Part of a small language model's weights.
Size: width 256, 2 heads of 128.
Each number is 50 + 10 x the weight over the matrix's rms, rounded and kept within 0 to 99. Layers, rows and columns count from 0.

# layer 3 attention query, 256x256, rms 0.0399, rows 149-174, columns 192-255
45 63 55 50 60 61 56 40 59 53 48 44 46 58 37 53 52 45 52 63 51 58 53 50 44 41 54 51 44 45 40 51 54 43 41 48 54 60 33 65 62 38 62 61 45 37 62 58 44 52 33 58 51 51 28 53 53 73 44 47 52 57 53 56
54 35 37 52 42 50 59 54 59 69 51 57 63 60 54 37 53 63 66 59 53 61 59 65 62 50 59 39 43 46 63 63 37 57 42 49 54 60 58 49 66 41 61 52 57 32 68 58 54 32 43 46 58 52 55 64 53 61 37 47 63 58 65 44
47 55 60 52 58 50 59 53 38 59 50 40 50 47 52 55 62 58 26 44 45 59 48 44 51 39 41 50 62 36 46 57 47 35 52 65 54 51 65 28 55 30 48 82 51 46 47 51 58 52 40 50 43 62 48 40 55 53 54 45 46 24 41 53
39 68 51 55 38 61 56 36 48 44 42 28 42 45 48 56 50 49 39 61 70 44 45 50 57 47 41 46 60 46 69 57 68 50 52 42 51 36 48 51 30 47 43 61 48 44 44 33 61 66 50 62 53 55 56 41 29 51 65 45 51 48 48 57
44 50 41 60 47 36 59 54 60 52 60 45 72 52 57 57 34 47 58 55 68 50 35 54 40 61 69 43 36 52 35 53 57 59 49 64 52 52 45 38 59 49 47 55 67 52 55 47 57 32 42 48 51 49 48 53 51 49 45 62 44 38 44 32
43 47 49 34 53 52 53 44 45 58 46 44 43 49 57 49 68 64 55 59 66 36 58 54 59 49 51 44 32 44 51 48 59 56 43 51 41 63 68 43 38 47 58 45 35 57 72 41 44 59 60 40 70 48 64 61 53 55 39 42 58 51 74 59
23 53 65 53 67 55 48 44 43 47 55 48 34 51 48 47 38 38 45 55 58 65 55 38 45 57 59 55 59 45 77 41 50 45 46 47 48 46 50 51 51 60 60 62 40 57 47 40 51 51 53 64 58 26 53 35 64 68 68 55 53 42 61 49
52 51 47 29 60 65 61 58 58 50 42 62 52 47 54 42 46 43 66 45 44 42 50 46 54 44 47 50 36 63 39 48 51 44 78 25 53 63 43 46 67 49 42 66 67 63 67 42 51 48 67 55 63 66 60 61 53 40 57 63 48 70 66 46
58 37 63 59 46 55 48 59 47 57 42 45 45 46 58 32 56 50 53 49 61 54 53 50 63 41 51 53 53 46 60 70 59 40 49 38 37 36 44 45 51 28 58 51 45 49 45 46 39 58 58 37 55 53 40 49 42 57 53 62 51 46 55 48
58 38 61 55 58 45 54 52 44 63 51 54 38 54 53 30 36 39 60 54 46 43 45 53 67 38 46 49 31 61 40 48 62 48 45 58 52 52 54 56 56 75 41 34 37 48 46 37 63 44 49 63 45 39 50 42 34 46 58 45 56 49 50 62
44 71 44 54 38 49 44 49 40 41 41 49 65 67 47 44 53 47 70 55 63 58 63 41 55 38 41 50 62 68 58 39 56 65 65 54 40 55 49 52 46 55 48 47 58 42 51 49 52 41 37 59 48 52 51 55 44 53 47 22 65 65 59 68
72 61 54 52 59 41 62 61 57 59 44 56 55 58 70 58 44 49 44 57 62 51 48 51 46 60 47 57 44 49 37 42 64 38 32 65 47 52 53 46 50 55 50 44 47 51 55 45 42 54 48 47 55 54 51 38 56 41 35 56 47 39 46 56
49 70 48 74 58 52 40 45 50 62 53 60 51 57 42 69 40 53 54 51 22 48 54 42 49 61 43 49 57 51 34 62 52 40 52 60 42 56 52 55 54 49 33 50 32 53 23 52 52 49 46 56 36 56 42 68 62 62 59 59 51 56 39 69
66 46 54 68 36 58 52 52 46 44 52 54 51 50 44 49 52 46 48 51 41 65 46 59 46 68 40 56 47 60 60 50 36 39 48 39 43 65 49 42 52 45 61 57 30 60 39 51 49 59 56 35 41 55 56 44 17 46 47 40 59 48 49 43
69 41 39 51 34 66 63 56 52 54 46 45 47 31 55 54 50 57 67 35 42 54 52 47 58 51 69 54 44 29 42 50 64 53 50 12 59 41 53 63 52 38 55 58 46 46 61 53 50 51 46 44 47 54 51 55 47 46 62 63 60 67 43 38
56 54 59 40 56 57 47 52 52 53 45 51 55 60 57 40 45 40 28 66 57 46 54 49 39 57 58 39 44 53 63 58 45 52 41 64 56 52 58 54 34 37 50 34 50 47 49 61 43 66 64 41 57 75 54 50 78 46 59 54 41 32 38 34
60 60 38 62 38 59 46 56 63 35 26 42 59 59 69 61 35 61 62 46 38 70 52 38 33 54 53 55 57 61 39 61 35 37 51 43 42 66 37 53 48 40 44 54 45 55 40 58 37 49 63 41 45 53 45 55 42 69 50 58 57 74 46 51
60 61 51 69 36 51 52 50 44 66 57 53 45 54 28 42 59 65 44 46 46 51 60 50 57 73 47 39 43 41 51 55 50 53 47 64 55 54 34 47 40 55 30 47 60 46 49 64 54 55 50 57 52 47 48 65 42 62 44 52 45 50 49 43
52 77 61 47 54 51 37 43 51 56 43 32 61 49 46 54 48 45 46 68 48 35 46 71 43 51 48 42 63 72 44 35 51 45 56 73 54 45 50 47 40 52 47 53 50 55 45 51 52 60 72 41 65 49 56 38 65 54 60 55 60 50 58 51
52 47 37 48 50 52 36 40 56 37 46 60 61 47 61 59 50 49 61 45 58 37 59 69 58 26 58 49 44 57 52 44 41 40 58 61 23 57 41 50 46 49 51 47 59 43 47 41 43 42 45 58 47 37 32 48 40 53 40 45 52 51 60 47
42 48 55 57 45 40 46 35 79 46 46 54 45 56 56 53 29 43 53 54 70 47 50 38 61 41 38 40 54 52 48 57 68 48 41 58 30 47 49 45 50 49 44 25 54 44 48 58 57 58 38 40 57 52 45 57 55 37 37 58 58 59 54 47
49 43 62 54 55 36 44 44 63 54 57 45 51 58 29 49 62 67 42 59 47 50 45 42 75 52 58 63 56 51 66 52 61 57 50 48 60 50 40 69 53 65 65 45 55 32 53 64 44 60 52 54 49 55 45 62 40 56 59 42 56 37 55 49
37 56 55 35 55 59 38 43 53 36 67 48 39 67 52 47 44 57 49 50 51 54 33 45 49 45 42 44 51 57 47 69 43 45 42 42 49 58 37 47 60 46 63 53 39 41 54 54 51 67 50 54 52 31 45 50 39 50 41 59 70 35 50 57
44 44 54 53 60 59 49 55 63 51 46 35 44 61 47 58 36 51 47 54 49 49 57 49 49 43 58 55 54 48 39 66 66 49 43 41 44 55 48 54 45 50 57 50 32 57 54 67 34 48 52 54 66 61 37 63 30 34 50 65 47 33 34 45
45 67 52 74 42 58 57 53 54 47 62 50 60 48 56 42 53 58 48 38 56 65 59 58 72 49 45 47 39 54 29 45 59 43 71 43 47 59 38 60 58 53 43 49 39 38 38 33 51 54 45 70 67 55 64 61 50 44 48 48 41 49 45 47
52 54 57 55 49 34 45 45 56 49 55 45 53 38 55 46 51 53 48 45 71 57 55 38 48 48 57 59 36 36 49 52 67 50 46 38 52 61 46 53 61 49 51 42 64 43 45 46 28 58 39 62 48 55 41 33 49 59 53 35 53 42 53 66
# layer 3 attention key, 256x256, rms 0.0399, rows 149-173, columns 192-255
62 56 46 65 48 42 43 55 50 56 38 30 42 42 54 66 44 55 60 52 55 48 54 35 50 41 49 52 30 58 45 67 49 54 39 69 43 35 55 52 53 51 37 43 56 50 34 56 48 63 40 47 43 47 43 61 63 55 53 60 49 42 42 50
56 52 63 46 50 42 41 56 47 46 52 32 50 44 75 48 43 45 41 60 48 50 39 45 46 45 59 56 52 50 42 48 63 51 60 51 39 47 59 44 56 53 66 41 52 33 43 43 37 48 50 48 69 68 43 47 43 46 44 44 69 45 58 45
46 49 56 52 31 52 51 51 44 46 47 66 57 38 45 45 40 49 54 28 53 58 51 50 40 42 51 52 50 59 57 51 52 64 58 48 53 56 51 61 41 57 50 46 54 44 44 50 47 46 47 55 43 42 57 57 67 61 64 59 45 44 29 53
49 27 42 54 57 57 56 37 44 64 62 50 46 49 30 47 59 40 50 40 54 68 47 33 40 38 42 40 43 48 66 51 41 57 38 52 36 61 40 51 51 69 65 40 66 63 58 70 45 49 57 42 48 46 58 49 54 48 30 60 45 48 63 59
35 57 42 61 49 62 39 48 55 45 47 59 33 55 48 47 56 44 39 51 47 41 56 43 45 36 47 49 51 54 38 37 29 55 37 59 58 73 45 48 46 49 45 61 50 66 52 38 49 47 52 35 81 42 46 40 56 66 68 53 54 44 40 49
66 30 53 44 47 53 57 58 48 37 57 43 53 43 48 46 41 48 57 44 57 67 43 32 46 67 43 67 50 42 48 46 57 41 40 49 36 45 46 63 61 28 57 54 54 34 66 43 61 57 46 56 53 62 35 51 61 40 62 41 50 56 51 53
52 51 47 26 44 43 46 50 54 59 54 44 56 52 36 49 52 55 58 57 35 50 58 64 52 50 51 45 46 56 45 59 53 57 58 49 59 44 56 59 37 45 51 44 53 56 50 48 41 49 83 54 44 46 43 59 61 31 55 48 49 51 72 54
52 52 49 61 35 49 47 54 69 47 45 35 44 67 47 69 49 44 32 46 67 54 48 54 50 38 39 53 56 50 56 61 62 49 51 56 48 52 42 54 72 50 49 51 39 42 30 43 65 63 53 52 50 56 51 42 67 52 58 52 50 49 45 52
50 60 59 69 47 45 55 45 55 44 55 32 50 46 35 54 51 50 81 43 58 54 60 44 47 43 50 32 49 46 64 63 57 60 44 48 43 41 67 43 55 48 46 62 57 52 45 39 55 46 50 57 71 42 53 58 54 44 59 54 36 51 43 55
43 42 33 49 42 52 55 46 46 29 61 41 37 32 57 32 53 51 40 47 42 41 48 57 41 49 52 33 52 58 55 57 37 53 65 57 46 52 53 48 72 55 64 57 60 58 46 49 54 68 45 56 61 39 42 46 60 48 39 45 57 45 68 48
51 29 45 44 46 78 40 35 54 46 50 42 33 54 42 55 60 48 48 48 53 67 32 64 59 40 55 56 38 46 49 45 54 61 46 56 52 46 64 39 62 39 39 50 51 52 51 59 46 61 59 40 49 49 57 47 39 48 54 58 44 52 56 48
49 62 45 73 64 42 46 40 48 48 33 58 45 65 56 51 60 32 38 33 58 47 57 40 60 57 54 37 54 53 57 53 42 57 59 46 55 46 48 59 48 46 51 44 48 55 45 53 49 51 42 66 55 55 60 65 47 54 48 57 32 52 55 46
41 42 32 53 66 40 37 51 52 70 54 51 44 48 57 45 57 52 57 50 44 34 83 50 51 52 51 51 61 47 55 56 53 44 43 63 60 47 43 15 59 49 51 26 50 46 66 55 44 47 63 45 36 49 38 55 48 51 50 49 39 45 54 40
42 55 58 52 60 43 51 38 45 39 52 47 62 53 46 37 48 64 48 44 51 42 56 43 35 36 67 55 67 38 52 41 51 50 61 45 51 59 43 49 37 45 52 55 50 35 60 43 50 37 45 67 60 62 33 45 44 49 59 46 62 61 52 60
48 18 70 49 31 42 52 43 57 64 51 49 56 43 56 46 55 69 58 56 57 48 48 42 58 42 39 64 46 28 69 52 48 43 75 45 53 34 58 38 43 58 40 66 58 60 49 65 45 46 57 38 54 31 60 61 46 74 44 42 60 65 46 66
30 46 40 61 69 42 54 54 57 45 50 56 45 40 52 65 48 41 53 58 71 50 51 67 43 59 51 38 50 53 50 54 43 51 60 48 58 58 54 40 50 70 46 56 42 53 51 40 46 52 54 54 58 42 51 31 47 52 51 71 53 59 58 43
50 51 45 41 29 37 38 56 54 54 30 55 53 62 68 46 72 51 58 40 58 57 46 61 56 55 51 47 36 47 73 56 38 38 52 62 45 44 51 45 51 61 48 24 51 49 37 42 73 54 47 59 49 43 45 57 58 55 56 54 45 58 45 41
40 56 57 62 38 39 50 59 56 40 43 72 42 60 51 48 53 40 32 57 46 46 47 38 43 47 38 47 36 54 41 65 53 42 45 55 57 57 49 48 46 56 47 52 58 40 52 54 45 29 49 50 48 39 46 45 57 44 58 60 57 51 43 57
42 43 33 61 52 51 44 45 51 49 47 72 38 59 54 52 52 37 44 56 66 53 59 48 44 48 50 37 38 54 39 54 46 51 47 53 53 64 35 34 55 46 43 33 28 48 52 41 55 59 38 45 29 55 57 54 46 54 38 50 50 63 65 46
47 48 39 53 35 48 46 62 52 33 58 49 49 60 61 40 56 42 50 47 42 47 32 66 45 52 55 40 54 63 38 34 36 58 31 66 41 51 55 57 49 57 63 49 41 47 45 56 51 43 36 37 70 55 61 48 57 51 45 46 69 65 52 53
60 61 48 42 55 61 48 46 41 51 35 53 43 46 49 44 53 43 56 45 29 38 48 43 59 49 53 58 57 51 38 46 57 53 39 62 55 38 36 55 56 44 50 51 60 58 44 44 61 43 57 56 59 45 54 31 56 56 52 61 48 48 50 42
68 43 51 44 44 53 53 27 65 45 63 43 43 41 54 47 52 58 38 52 38 57 51 66 58 48 63 62 40 34 50 60 55 63 38 49 42 61 66 59 47 56 55 56 53 65 35 57 33 38 59 41 58 56 51 62 38 52 50 50 36 49 39 62
61 46 46 49 45 47 52 74 54 56 29 57 51 46 40 46 41 56 47 40 39 51 56 34 39 67 53 35 48 54 50 58 54 53 47 68 34 53 61 44 54 51 34 66 40 43 55 48 59 44 60 44 51 66 29 58 53 45 63 48 55 48 69 43
54 53 59 31 53 28 57 45 48 45 37 54 49 67 49 49 44 56 49 43 48 54 33 38 43 45 56 55 55 51 55 61 38 51 57 42 48 47 54 36 48 39 45 74 54 59 45 46 48 57 57 57 53 44 55 64 48 37 52 48 40 53 43 49
37 17 45 39 40 42 37 52 51 44 36 56 39 59 32 43 56 51 38 60 38 42 47 48 41 51 38 47 57 52 78 36 55 59 31 55 64 51 53 40 48 38 58 62 46 63 49 54 54 56 75 51 52 37 55 28 57 32 61 56 38 48 60 37